Weights of a small GPT-style language model, trained from scratch on English Wikipedia.
Size: 16 layers, 17.8M parameters.
Architecture: rotary positions, attention and MLP in parallel.
Training: a variant of Adam for these matrices, 280M tokens, 4274 steps.
Each number is 128 + 32 x the weight over its row's rms, rounded and kept within 0 to 255. Layers, rows and columns count from 0. The size above them is the row's rms in percent of the matrix's.

# layer 5 MLP down (transposed), 1024x256, rms 0.0431, rows 139-191, columns 128-191
size [102  98  94 127 107 111  96 104 107  88 110  97  99  93  91 110 101  95  98  92  96 119  91 118  93  94 118  89 117  94 103  90 100 100 101  99 102  93  94  87  88  98 108 104 103  94  94 112  93 105  94 105  99]
[[170 160 109 107 145 128 198 163 129 123 180 141 170 145  86 193 165 148  86 115 119 128  74 151 132 142  93 165 116 155 187 172 110 126 182  79 166 191  98 144  92  91  77 159 135 151 146 119  78 144 149 140 116 123 181 153 125  79 122  78 152 173 151 135]
 [133 136 165  95 149 203 106 134 135 151 118 113 140  87 138 112 153 149 119 134 106 137 134 114 123 166 155 113 125 169 130  99 103 179 139 180 143 158 104 183 102 158  77 166  89 157  80 176 126  80 111 176 125  75 178 145  72 113 112 183 141 131 105 101]
 [119 143 117 145 120 201 126  95 145 154 143 102 134 164 181 191 157  79 149 116 154  91 170  73 164 142  82 157 139 107  90 136 137 124 107 145  70 117  90 170 109 143 109 125 132 130 143 141 143 142 146 100 151 172 156 145 156 197 161 101 133 167 158 132]
 [ 68 154 123 142 133 119 145 170 121 161 177 116 134 136 182  90  71 147 150 146 150 178 101 159  91 151 158  91  68 125 113 125 132 167 157 115  88 127 123 155 126 124 200 102  51 163 102 156  76  78 134 125 129 127 158 181 152 124 161 145 136 113 157 111]
 [129 143 162 129 104 130 113 146 148 111 160 116 122 119 121 107 112 117 163  86 164 121 177  90 126 178 173 141 135 118 130 120 185 134  72 134 133 100 121 133 168 176 129  91 163 111 106 141 142 138 155 118 182  90 138  99 165 129 157 154 134  73 131 149]
 [100 120 111 137 146 178  98 123 123 183 193 185 116  96 169 129 116  88  68  66 151 174 114 119 135  65 185 157 121  98  94 177 142 139 150 104  88 130 179 117 123 119 179 134 150  73 215  40 144 130 166  69 172 137 145  64 110 162 153 147 122 159 131 101]
 [154  98 181 142  71 154  87  48 116  95 114 181 131 103 109 129 151 131 156 187 114 104 117  85 104 119  70 135 140 147 158 171 155 142 132 138 117 112 166 137 137 145 120 137 149 135 126 133 117 164 155  62 144 125 146 157 103 155 165 182 178 134  71 164]
 [101 134 148 126  41 176 156 116 149  81 130 137  85 124 128  87 159 115 153 132  90  64  99 102 158 100 130 165 182 172  55 139 120 152 157  98 114 102 158  74  63  75 104  86 120 149 137 106 157  78 182 154 140 114 112 149 145 114 132 174  86 118  46 112]
 [ 85 167 126 141 163 105 122 122 126 144 109 116 122 140 169 255 105 155 150  89  69 106 126  95 115 170 148 135 140 149 118  95 131 122 112 119 154  85  85 129  70 139 114  92 125 125 101 120 146 155  74 197 111  45 159 164 103  93 165 110 136 100 156 172]
 [160 114 156 177 113 116  85  91 176 162 175 130 151 102 115 180 141  81 144 193 172 140  49 136 131  97 109 227 122 103 140 140  99 170 128 121 151  82  61  87 124 123 125 132 115 177 150  87 130 127 148 113 115 134 151 104 144 162 181 189  95  81 127 127]
 [135 139  62 172 109  80 126 187  94 132 216 167 115 108  97 111 140 120 115 127 138  88 142 157 132  99  96 126 156 120  99  82 151 162 116 151 122 185 147 156 102 107 118  87 141 133 107  87 137 169 178 107  79 126 183 100 108 141 109  82 155 177 196  99]
 [ 92 140 114 109  77 100 168 165 113 111 140  68  67 133  88 133 127 168 155 138 173 142 118 102 114 127 154 182 164  84 118  98 106 133 115 157  96 119 130 103 132 136 148 148  94  97 142  85 123 108 140  97  99 158 117 128 114 189 121 138 147 175 157 157]
 [111  99 123 147  96 175 179 131 139 162 126 123 137 132 191  68 180  59 155 106 114  68 104 125  59 119 179 135 136 105  80 121 163 132 180 124 166 136 181 168  99  77  85 150  74 202 100 116 161 107 153  82 134 166 205  76 146 113 147 127 172 119 107 125]
 [134 118  96 125  84 153 108  81 162 131 133 116  69 158 172  90 120 110 141 146 137 103 143 115  68 159 101 131 146 116 120  84  52 167 122 123 131 115 130 150 146  86 119 116 136 123 196 154 141 118 117 115 140 164  98 136 158 134 158 118 123 135 162 110]
 [151 122 108 122  82 108 105 141 118 114 153 146 146 119 133 205 192 169 165 143 161 192 149 175  98 105  79 114 146 157  79 110 110 132  68 147 125 124  65 130 183 133 113 113 123  59 112 154 161  96  91  89 128 150 135 152 127 133 135 117 141 129 110 118]
 [162 133 143 133 123 126 117 151  89 101 124 181 153 149  74 189 172 131 135 124 149 121 127 207 139 156 111 115 127 155 173 127 149 143 167 165 158 117 125  87  83 161 183 103 121 100 116 107 125 107  66  89 188 112 105  77 129 155  99 174 110 140 102 188]
 [165 166 129 160 111 124 120 119 107 195 126 141 123 156 118 185  97 110 135  64 105 170  85 121 139  89 164 117 188 116  99  67  89 153 145 148 146 172  13 132 126 153 145 150 118 127 168  24 139 152  94 122  77  95  73  90 113 121 192 162 175 103 112 125]
 [ 98 165 145 137 165 154  80  68 138 110 151  86 118 132 106 143 120  63 175 152  77 139 105 101 132 166 141 120  98 167 143 158  72 116  78 149  81 170 156 128 122 181 118 106  77 109  95 102 112 140 130 133 210 145 100 140 166 189 183 160  95 175 134 168]
 [170  65  96  76 188 179  98 111 183 147 112 153 160 127 146  94 101  87 145 130  98  99 158 122  97 162 143  94 109  61 129 175 162 140 141 123 120 132 204 125 135 160 110 122 168 146 123 129 148 118  98 114 107 149 122 113 133 129 132  91 126 170 133 121]
 [ 72 175 172 132 174 167  71 124 159 135  75 101 154 132 167 147 120 151 121 156 110 127 115 130 126 127 105 159 170 131 150 119 141 115 104 155 131 117 117  90  62 170 125 163 127 158  96  98  89 168 161 175 131  83 169 149 127 136 103  99 153 139 172 148]
 [ 96 137 164  84 153 119  77 114  68 132 126 145 160 207 108 132 161 140 150 173 116 136 107 165 138 105 127 113 156 120 150 105  95 163 144 139 155  47 128 131  92 121  57  95 132 174 172 190 103 133 159 158  55 166 141  95 138 194 132  97 101 132 143 137]
 [ 84 143 117 149 168 184  76 112 114 102 136  86  84 119 104 101 142 123 114  94 183 232 170 134 120  81 133 145  93  66  46 141 130 161 118 120  53 136 183 138 140 109 155 144 146  59 155 147 159  81  91  99 164 138 127  67 142 136  75 115  85  97 133 167]
 [138  80  83 119 107 124  88 203 118 122  63  98 171 128 102 129 135 146 150 143 125 127 125 194  89 154 157 121 126 165 122 124 129 108 178  58 183 199 113 114  82 130 132 144 138 111 180 117 145 167 153 125 121 156 165 144 154  65  93 117 141 168 116  91]
 [146 176 115  97 129 143 115 152 180 134  85 118 116 168 144  70 161 124  77 129 183 146  83 177 123 107 115 161 106 136 149 124 158 120 133 132  70  57  39 136 113 145 138 111  85 178 169 128 124 143 114 118  39 142  78 164 117  92 113  75 137 115 144 162]
 [131 127 172 130 194 124 167 162 148  98 143 141 153 109 120 246 153 136  85  99 171  93 167 120 136 179 161  85 139 109  47 153 123 107 190 135  60 127 109 121 147 140 121 151 143  94 155 130 162 163  95 106 112 150 125 101 122  98 159 135  82 148  72 131]
 [115 181 128 105 183 114 112 152  67 147 153 141 212 141 149 100  84 115 121 138 100 130 103 141 154 114  77  64 190 140 154 154 158 110 158 134 124 141  85 169  63 116 108  94  92 132 138  55 131 173 103 105 130 139 147  85 160  40 182 129 112 118 140 143]
 [122 159 124 125 130 169 105 181 166 143 130 161 140  83 139 162  96 126 160  96  76 120 124 153 108 115  95 135 159 149  43 100 147 161 134 123 121  93  73  54 147 119 178 194  94 119 167 124 136 123 140 150 103 184 103 117  66 140 140 163 120 115 180 138]
 [131 139 118 116 166  86 134  82 205 121 108  71 174 134 157 222 160 117 144 141 122  70 154 141  65 135  86 106 131  96 102 189 116 188 169  55 166 139  94  82 153 145 151 138 130 118 114 149 111 110  88 152  94  79 105 120 113 159 165 113 120 150 145 143]
 [ 92 120 130  86  83 170 117 142 113 115 118 110 118 128 124  90 168 137 110 105 138  87 120 118 150 158  90 144  77  66 163  81  90  78 101 149 151 109 132 154 131  67 191 128 125 185 165  98 134  90 147 137  80  86  87 125 159 111 140 110 139 145 164 173]
 [196  90 109  86 110 104  76  93  98 124 135 105 116 189 140 106  80 116 130 149 139 118 168  97  60 107  66  95 151 152 118  95  95 180 119 106 142 166  95 135 137 124 136 148 127  91 127  56 142 105 124 171 123 121 194 101 142 109  85 155 200 103 134  94]
 [138 170 110  76 136 170  82  94  71  85  86  30  47 134 141 100  68  92 142 150  75 157 165 133 143 138 117 132 132 185 136 126 117  93 164 188 123 133 133 142  84 134 103 170  71 160 133 144 134  94 147 176 163 130  94 149 127 103 133 141 104 160 121 159]
 [180 127 147 140 131 144 120  68 153 119 113  87 142 102 105 255 164 138 143 133 112  99 136 168 126 158 135 160 117 124 138  98 129 124 202 121 143 104 133 122 136 175 105 139 142 127  98 128 142  77 115 101 145 148 150 111 169 118 252 191 116 136  73 146]
 [ 97 101 121 115 126 146 150 133  90 149  85 112 119 102 146  26 174  97 111 124 197 124  97  69 120 149 116 129 115  89 180 104 110  76 136  90 172 134 104 104 157 115 174 161 135 106 143 156 115 171 153 120 163 144 139 166 107 136 140 151 118 132 143  94]
 [124 124 159  87 100 122 147 129 149 137 125 170 113 121 157 138 105 150 102 124  95 151 127 127 102  95 141 151 147 150 130  74 104 104 106 124 139 137 128 167  69  92 137 210  97 222 161 116 162 122 101 149 131 166 110 133 167  77 179 199 147 159 109 131]
 [115 159 160 143 149  36 108 118 141 147 116 149 133 108  96  91 130 106 107 117  83 162 131 147 152 187 136 158 115 129 161 149 166 132 137 104 127 105 105 124 110 116 126 215 113  84 122 129 123 113 124 120  71 115  94  83 102 145 154  91 109 130 145 187]
 [158  60 146 133 172  92 175 131 110  93  57  46 120 148 118  95 145 158 108  60 142 163 149 131 148 120 135 116 151 154 148  99 169 126 174 120 147 116 109 147 103  88  96 145 107 187 168 169 174 130 108 119 137 123 106 147 148 148 114 106 128 112 114 197]
 [125 125 128  95 133 156 113 149 158 129 117 100 114 121 111 160 103 119 139 117 149 207 174 118 109  92 153 117 120 149 108 175  97 109 160  61 125  76 122 109 120  92  93 158 141 133 171  83 116 152  75 114  89 130  89 181 101 175 149 174 152 139 145 129]
 [152  87  91 101 129  80 162 150 167 103 133 153 114 135 130 176  92 117 126 113 181 119  82 121 140 140 113 162 211 147 160 165  49 124 182 138 132 101  81 165 156  52 129 155  95 149 157 125  94 104 126 105 136 142 123 216 138 120 172 158  78 122 190 137]
 [128 145 148 115 111  99 101  44  76  84 145 127 125  85 153  68  95  90 111 153  96 154 106 113 119 107 103 134  69 125  63  74 127 130 115 128 138 105 133 167 173 145  46 105 107 163 151 132 154 127 179 136 135 120  65  78 161 189 156 158  61  92 164  95]
 [123 123 100 168  83 106 148 112 214  90 120 136 167 121 146  67 122  97 159 123  71 112 134 145 100  77  36 123 171 142 188 119 110 170 138 140 139 107 142 150 121 178  90 124 131 146 222 162 169 132 124 124  95 100 200 146 121 112 163 100 161 105  80 128]
 [155 106 102 183 104 100 133 116 160 121 148 126  89 133  95 158 135 151 131 144 188 149 106 129 100 110 122  96  82 121 120 109  81 112 105 130 162  73 110 199  94 157 123 112 178 161 119 104 150 106 150 114 158 119 223 132 123 165 169 159 149 109 102  91]
 [111 153 130 143 169 156 156 106 143 109  77 143 152  85 158 166 152  69  67 116 120 119 108 101  86 147 203 142 166 116 140  90  82 145 112 184 134  72 101 150  71 117 155 124 165 125 136 123 107 173  52 183 140 227 115 155 138 104 186 120 113 122  98 178]
 [117 157  89  78 128 163 112 112 127 175 108 155  61 145 192  93 160 143 122 160  93  84  84 160 170 183 121 107 150 170 161 157 134 146  82  71 143 112 113  92 142 158 159 115 122 199 142  78 126 148 105 101 110 166  98 132 129 168 102 132 210 188 149 135]
 [172  76  78 165 136  95 187 121  53 125  84  83 162  89 173 194 150 109 134 134 147  99 123 117 110 112 132 155 164  89  82  91 176  57  69 191 209 167 140 116 126 127  83  98 142 188 124 168  98  99 127 185 153 166 117 112 214 125 176 145 164 117 124 149]
 [138  77 123 102  72  96  90 106  89 143  63 118 178 146 145  37 109 118 138 131 116 140  76 139 153 131 155 132 125  97  86 145 154 144 118  93 150 172 180 156 162 147 125 140 136 125 175 101  96 134 102 120  81 126 159 141 152  93 129  69 199 144 102 132]
 [155 114 152 187 129 114  97  94  86 119  97 138 152  36 148 144 111 136 176 135  86 177 101 121 150  90 166 129 165  92 127 108 162 110  86 103 161 195 110 128 139 161 125 136 170  88 139 153  95  85 144 128 220  61 165 135  99 137 141 126 146 109 121 127]
 [110 116 140 145  83 115 170 114 150 109 126  97 115  95  64 255 101  96 119  95 146  79 165 165 101 177 138 101 142 165 100 160 157 119  93 131 135 158 103 122 192 127 145 135 154 140 134 149 144  84 130 104 174 138 187 160 122 161 155 205 112 121 102 173]
 [155 211 131 106 143 176 142 133 137 103 135 137 130  88 127 129 151 142 149 175 150 108 146  67 103 117 172 120 105 131 150 127 125  57 141 145 102 195 122 141  64 119  90 155 150  97 142 193 152 132  69 163 142 126 180 130 124 170 106  89 154  90 142 145]
 [189 100 146 156  99 167 124 122 105 125 123 146 177 155  90 255 171  73  93 125 110 123  96  92 121 142 114 153  93  71 103 108 106 123 152 132 205 150 108 162  80 220 153 104 193 109 159  76 155 105 124 166 114  88  93 123 140  76  91 160 121  89 118 124]
 [ 76 139 133 136  76 161  93  69 149 182 184 121 100 134 126  84 158 153 138 137 123 150  59 101 110  77 112 176 177 133  87  58  97 104  48  87  92 144 171 138  92  87 164 116 159  80 159 103 116 135 165 131 156 167 103  75 132 131 145 117 130 100 100  81]
 [149 158 152 141 152 126 134  91 124 149 133  94 104  77 163 192 123 125 122 105 105 158 110  97 122 130 157 111 130 160 155 149 155  74 177 168 127 135  56 184 172 129  72 169 111 140 103 156 154 122 148  80 156 130 134  63 104 194 120 144 125 112 141 104]
 [153 104 127 108  83  67 120 141 142 140 101  60 114 141 114  76 145  99 108 107 159 138 106  92 161 166  89 120  90 133 167 117 113 153  96 173 136 158 153 122 118 126 182 116 105 123 169 118 114  29 190 185 159  81 100 131 196  96  99  83 158 139 154 104]
 [ 73 155 186 141 107 146 109 129 149 114 137  45 145 112 101  97 216 101 137 103 110 123 156  80 117 170 114 134 163 103  65  82 109 210 166 108 147 107 118 127  74 108  94 148 111 112 130 122  97 101 132 147  65 115 110 105 154 102 148 137 159  79  61  79]]
# layer 5 MLP up, 1024x256, rms 0.0559, rows 140-191, columns 128-191
size [ 96 102 118 103 109 100 105 117  96 106  97  94  96  95 116 102  96  99  98  94 113 100 112  96  95 115  88 110 103 104 107 105  98  98  98 100 100  94  97  99  88 105 104 100  98  98 109 102  96 102  93 102]
[[127 103  86 187 132  95 145 159 113  77 150 143 150 131 123 101  96  76 144 107 157 146 140 105 166 152 103 136 111 123 112 163 171  93 116  62 114 112 142 104 134  56 168  53 166 103 143 100 127 168 174  92 148 128 120 122 198 107 139 105 130 142 157 111]
 [196 146 123 125 167 133  97 134 118 135 138 140 135 103 136  98  66 185 155 116 137 107  81  61  88  74 115 134  95 111 146  97 148 151 196 113 176  90 152 112 156  60 139 152 160 150 152 126  89 141 132  97 111  67 134 145  98 126 160 145  82 150 130  92]
 [ 86 158 145 195 151 110  94 122 132 119 103 143 183  84 106  65 139  87 156  66 186 184 159 118 106 173  95 112 102  75  97 126  95 102 119 198  89 144 166 117 122 159 161  75 137 183 129 172 103 159 131 128 107 115  98 174 152  91 140 118 119 131 159 100]
 [148 126 166 184 133 117 116 146 137  68 113 122 170 137 137  96 150 155  99 189 136 135 167 114 163 128 130  50 109 153 135 172 107 139 130 106 109 132 183 139  94  86 163 118 132 122 146 149 114  91  63 158  65 113 112 138  71  78  89 117 130 138 105 131]
 [ 87 129 142 182 118 116 159 129 167 127 130 125  16  73  95  87 123 141 136 132 136 123 170 175 166 142  58 119 120 138 147  96 100 110  94 173 143 100 109 153 124 114 126 167 143 179 117 144 105  98  71 135 132 104 150 124  83  91  83  80 114  71 114  91]
 [ 96  57 188 128 155 122 158 175 131 103 143  98 143 128 111  21 152 104 112 109 149 114 132 134 153 139 136 135 144 144  65 124 152 120 128  68 105 154 127 136 101 100 119 175 115 122 108 136 156 170 125 194 123 118  89 142  82  90  67  84 126  99 167  97]
 [137 127 105 166 107  95 115 181 142 112 117 181  92 126 129 122 118  98 127  63 118  95 137 134 128 128  91  80  90 103 140 108 117 124 122 170 134 134 141 116 137  36 149 131 104  83 165 148  91  60 113 168 129 167 117 131 147 112 119 114 168 122 114 129]
 [126 125 149 164 191 126 117 130 172  75 128 119 103 124 109 112 125  91 120 125 123 142 159 161 160 150 107 175  93 129 154 103  63 151 161 166 138  74 119 106 189  91 132 145 201 165 116 157 155 145 137 134 113 147 106 144 115 121 155 141 165 145 141 106]
 [161 151 120  70 137 124 125 186 164  79  73 101 130 118 122  93 160 126 185 102 160 116 125 138  90  96 126  79 142 110 104 119 160  61  84 128 101 155 139  94 156 167 116 171 179 126  88 133 125 120 133 124 121 164 108 151 179 133 121 143 119 146  90 112]
 [ 68 134 205 137 110 146 151 109 192 151  87 142 106 148  96 101 150  84 111 137 156 204 154 164 108 147 136 129 121  85 149 115 123 104 112 147 118  70  89 135 184 117 164 172 129 101 128 124 134  40  89 161  94 122  37 124 119 129  94 137  93  84  58 112]
 [147 135 127 131 118 119 164 125 146 212 151  75 153 149 174 127  81 110  56 109 141 142 102 110 187 104  66 129 144 130 124 115 181 129 132 125 175  99 134 123 106 107  92 157 134 195  82 200  86 152  96 151 127  77 154 169 136  88  72 136  97  71 148 111]
 [132 105 158 144 130 132 143  62 117 131  87  92  65 172 162  82 132 170  89 145 155 175 134 102 172 185  96 103  83  79  86 174  55  93  85 155  69  78 122  70 186 190 142  59 175  63  92 119 160  93 110 137 106 127 132 128 147  82 151 172 141 132 146 173]
 [119 132 132 127 159  76 120 139 108 151 121 178 154 161  96 102 122  99 133 171 157 114 182 163 169 110 164 103 114 159 110 148 181 113  77 153 111 178 194 109 115 152 176 124 100  93  98 134  97 175 126 114  94 107 174  91 109 142 108 118 163 131 168 159]
 [176 151 162 203 158 120  92 203 154 108 125 108 103  76 183 163 140 128 105 101 120 114 131  87 155 152 161 126  94 129 227  99 139 100 156 148 115  98 194 132  95 105 149 123  90 111 159 106  99 126  91 166 135 140 113 114  83 122 111 112  85 115 150 182]
 [133 132 161 119 173 148 131 191 132 163 169  80  91 105 166 126 135 154 164 135 101 113 112 179 138 102 115 176 109 120 202 217  81  92 125 143  82 134 195 118 124  77 163 109 144 102  90 132 199 105  63 131 140 114 147 114 121 113 150  95 161 143 122 133]
 [ 87 142 180 112 143 138 112 124 174 133 133 125 185 113 125 106 132  64 169 111 175 145 129 103  84 161 144 149 115 119 179 216 133  93  99 160 100  77 153 116 147  82 168 149 124 153 101 189 123 158 138 115 108 105 224 111  89 135 112 125 130 164 123 164]
 [170  93 112  87 145  99  96 173 162  84 139 177 117 154 175  75  73 125 128 106 165 141 110 108 147 114 136  82  49 131 114  87 147  95 148 124 104  62 156 157 181 103 119 147 145 131 155 136 127  84 101 137  93 129 113 166 118 133 118  57 117 129 182 111]
 [ 64  99 154 163 102  92 102 136 148 141 170 112  88 120 188  34 185 164 107 119 179 146 119 106 142 140 121 161 121 128 129 107  72 107 126 143 122  69  74 115 112 169 134 137 168  86 118 151  70 139 146 135 147 112 126 117 160 128 114 138  73 107 122  96]
 [163 133 147 140 115 106 180 158 135 107 149 154 137 130 140  64 112 164 162  98 134 164 131 148 140 128 101 132  99 139 150 142 111 122 118 139 138 135 154 179 197 111 123 101 123 130 149 183 103  73  84 118 123 100 139 133 124  91 151 142 123 146 114  81]
 [176 166 131 157 152 114 149 179 152 120 162 176  98 102 132 126  88 120  89 121 104  87 130 178 171 132 101 147 106 130 129 168 112  68 151 129 180 124 184 184 131 112 175 197 139 131 140  61 167 129  98 109 149 112 132 112 108  84 120 114 155 163  95 131]
 [116 146 168 152 151  84  99 132  91 136  69 133 133  96 117 132  88  73 147 150 167 112 141 172 147 160  50 112  76  87 201  88  92 125 124 132 123 142 127 155 121 180 208 101 153 143 147 118  81 104 147 166  15 102 144 100  91 129 125 117 138 102 123 118]
 [148 198 144 150 138  81 128 129 154 105 119 114  84 122 166 121 123 152 147 109 123 122 150  89 115 123 101 141 177 114 139 119 141 134 120 131 138 132 146 156 152 121 164  95 130 132  94 119 126 119 102 115 112  84  90 136  65  66 112 143 103 145 103 153]
 [144 121 168 110 167  69 110 102 130  89 129 102 106 111 169  92  88 167 144 104  97 135 154 113 155 100  95 148  90 129 160 135 102  60 130 123 128 147 123 150 148 154 144  98 177 142 122 104 149 144 132 114 106 124 225  98 132 160 156 151 130 114 100 141]
 [128 121 120 149 154 139 108 172 166 147  90 134  87  68  93 126 123 146 151  90 118 185 130 111 160  96  75 141  79 139 189 179 130  98 126  63 173 121 149 129 148 145 152  98 122 181 145 165  70  77 108 199  97 117 161 145 151 134 145  91 157  73 151 155]
 [150 108 140 141 108 142  92 115 240  86  96 104  94 133 161 147 139 108 100 124 130 138 155  95 115 130 155 149  96 107  78 121  89 126  82 119 150  88 142 136 188 145 148 162 153 171 146 171 170  48 140 151 129 129  70 166 148 119  74 172 130 108 143 127]
 [162 132 182 189 150  63 128 137 132 152 102 150 132 133  99 104 104 126 156 141 103 142 148 191 149 122 174 117 148 101 183 145 148 116  76 137 132 153 182 191 123 131 148 101  86 125  83 128 150 162  94 144  33 130  91 177 200  92 104 135 105 191 129 177]
 [154  60 136 128 118 133 129 156  66  99 123 141  89 109 111  90 133 145  93 135 138 176 113  99 129  97 117 112 131 152 125 120 121 130 107 158 157 100 178 156 112 105  98 154 118 151 108 119 141 103 162 118 148 178 191 127 184 116 104 183 140  50  90 120]
 [119 155 113 131  69 171  91 145 160 109 175 103 105 112 181 115 157 169  69 172 144 175 109  92 145 158  70  93 107 112 105 134 155 158 100 135 117 107 117 190 107 138 152 145 173 149 142 142 114  67  89 153 108 101 183  92 101 101  78 144  98 135  96 134]
 [ 69 135 144 133 163 151 132 150 129 163 127 136  90  65 147 111 110 124 143  93  97 111  70 129 132 157 165 150 138 143 159 148 117 129 127 137 135  67 171 144 177 114 124 142  68 144 105 135  77 106 118 144 163  62  75 191  96  59 120 108 106  99 128 126]
 [140  90 126 106  99 128 201 155 230 151 102 212 102 141 116 118  99 134 146 131 189 166 120  79 139  96 138 113 110 121 125  94  46 139 122 209 131 127 134 131 161  82 123 114 165 201 123 174 133 131 100 123 103 106 118 164 140 128 163  93 125 136 131 161]
 [117  81 169 155 156 145 147 140 149 118 140 150 109 130 191 131 124 102 121  95 113 138 168  76 126 150 136 134 150 155 134  98 135 105  78 142 113  92 138 145 125 130 105 145 125 195 107 187 107 148  62 172 103 157 119 148 123  94 138  70  47  73 186 133]
 [162 132 144 145  98 133 150 122 156 120 175 147 100 179 135 112  79 138 138 150 102 110 134  74 104 108  49 157  92 104 133 140 107 115 130 119 139 157 110 106 128  68 128 136 114 202 115 114 169 106  94 115  92  89 131 168 123  79 134 124 130 136 108 123]
 [120 131 128 195 130 108 109 194 100 137 105 132 140 135  95  90 134 108 150 111 157 127 168 123 159 200 120 100 147  46 117 156 131 185 128 185 151 116 175 110 166 133 169 110  99  94  41  79 123  71 167  98 131 151 120 161  68 134 102  84 161 123 157  97]
 [152 122  83 165 137 144 120 150 173 114 159 103  82 190 162 123  50 116 104 118 143 140 204 162 118  64 128 147  87 143 109 107  52 125 103 124 152 140 141 170 148 122  98  96 127 169 115 119 101 152 151 185 148  68 157 135 115  93  71 172  57  96 142  79]
 [100 122 129 121 103 103 101 112 168 183 140 138 105 126 155 112  83 135 134  92 118  78 113 117 145  93 107 115 127  68 186 112 168 143 126 142  80 118 131 136 149 115 161 152 161 123 117 140 159 156 168 129  49 102 135 137  88 101  86 130  20  94 149 107]
 [112 149 120 107 127  96 155 135 148  97 142 166 182 129 161 114 158 120 135 146  94  84 130 128 170 138  83  81 150 144 176 139 111 138  69 144 141 110 120 138  99 103 145 120 154 177 142 154  88 139 135 114 111 118 150 133 121  86 114 108 103 166 160 156]
 [137 205 151 154 105 134  88  61 103 170 156  88 157 101 150  88 108  87 128 107 132 136 198 105 104  92  98  80  74  90 173  74 157 121 110  77 166 119 110  85 130 195 133 141 170 117  93 160 182  86 144 143  83  86 143 101 131 115  89 139 181  98 113 153]
 [158 106 115 134 146 144 135 217 165 165 117 130 108 106 108 135 160 155 119 124 169  81 133 141 138 124 128 164 177 107 151 145 112 129 106  94 167  97 171 131  99  78 159 164 128 124  85 125  86  85  98 137 132  90 190 214 153  76 113  65 187 173 116 131]
 [191 108 132 145 143 147 131 188 127  87 120 142 155 122 138  98 138  79 116 132 125 123 128 161 179 122 155 104  98 126 124 175  86 116  89 166 103 200 131 172  89 134 130 147 159 118  83 112  87  98  88 101  97 126 138  85 127  83 162 119 146 131 190 139]
 [ 51 133 115 141  87 111 116  98 135 123 137 154 101 117 104 158 156 185 157 122 166 174 182 143 146  70 114 162  93 161 144 108  88 138 111 144 132 138 160 111 138 122 113 175 105 109 165 122  83 105 110 169 119 146 136 152 128  93  83  99  68 141 102 119]
 [ 64 148 121 132  74 155 147 160 123 151 160 140  64 159 126 139 115 213 151 127 147 167 196 145 138 104  65 113  67 126 161 173 178 120 146 132 139 176 138 102 152 138 150 156 126 151 110 135 138  74 189  86  71  47 182 142  77 142 122 131 171 114 128  71]
 [159 135 176 182 121  74 104 177  99 106 170 147 110 161 148 132 122 129 158 115 152 146 125 187 126 134 184 105 101  69 133 126 154  99  82 120 130 134 157 147 124  67 173  64 171 138 118 104 146 118  79 100 107  55 141 110 105 106 127  69 140 100 172 165]
 [115 163 162 103 160 117 145 153 123 182 151 139 108 191  99  69 160 136  76 130 160 151 107  98 123 163 154  76  94 117 136 155 186 146 117 111 139  80 165 153 101 141 135 121  99 110  51 117 183  66 130 102 104 109 199 141 105  99 106  86  50 130 155 140]
 [104 132 113 163 140 120 141 169 157 112 153 140 107 105 143 118 126  72  98 125 119  93 193 104 130 134 104  78  94 113 151 129  85 118 139  92 130  96 138 124 109 143 208 110 117 143 106 144 176  28 150 124 142  68 101 129 119 119 118 146 112 106 156 114]
 [113 131 160 135 127 124 159 151 152 105 115 118 104 187 132 179 141 162 171  89 120  98 130 115 124 113 124  67 115 100 165 113 141 231 134 151 106 123 162 163 161  65 126 125  96  76  76 119 159 141 103 130 145  55  86 164 106 102  95 167 108 141 170 108]
 [ 85  76 158 136 155 139 105 138 126 121 157 204 101 177 141 134 133 157 187 124 106 142 124 100 132 113 146 137 104 143 156 140 133 149 144 117 125  87 126 169  62 114  97  74  80 164 131  85 120 115  98 168 129 139  69 108 124  48 147 125 121  76 139 136]
 [ 94 110 127 130 126 128 153 124 137  89 127 189 130 126 123 120 110  65 169  98 144 154 112 131 124  99 122  78 157 103 194 157 161 136 159 110 116 120 136 122 161 127 167 132 177 136 127 174 125 135 114 173  82 145  85 119 108 120  96  32  87 104 167  74]
 [108 114 162  93 156 127 115 133 158  74 182 145 107  78 125 167  97 107 225 115 103 138 142 121 132 156 163 148 127 184 121 133 126 155  63 157 134 136 163 133 135  74  91 138  85 220  94 168 177 153 155 157  88 108 133 128 116 115 121 142 177 178 129 167]
 [146 107 195  89 162 139 124 149 170 119 175 145  84  96 143 140 117 131 148  96 155 128 144  94 100  88 166  84  88  87 135 165  96 121 143 144 135  52 118 165 153 139 166 140 150 177 154 119 111 121 113 154  69 153  78 135 124 181 108 121 104  97 191 147]
 [120  87 143 130 144 107 147 142 168 106  73 130 173 149  93 153 150 104 108 111 153 136 175 152 114 143 131 124 109  75  96 110 104 161 129 107  96 139 167  76 107 200 161 100 141 107 135 107 145 134 113 141  80 161  98 206 145  75  99 100 126 149 132 139]
 [142 143 187 107 177 130  70 165 157  75 112 181 114  77 137 115 194 113 139 109 167 135 137 161 150 128 157 100  98 123 199 174 173 167 148  97  76 144 125 194 161 129  94 115 173 147  95  80 132 144  94 110 105 114  84  93  99 120 116 114  88 116 127 141]
 [172 111 112 150 132  70 154 113 104 105 117 134  58 153 118 117  92  80 108 121 202 162 106 155 168 111  89 101  99 116 216  93 144  88  99 104  92  84 145 142 174 134 204  82 174 167  84 145 171 101 154 128 116 102 180  82  47 146 141 124  96 122 155 116]]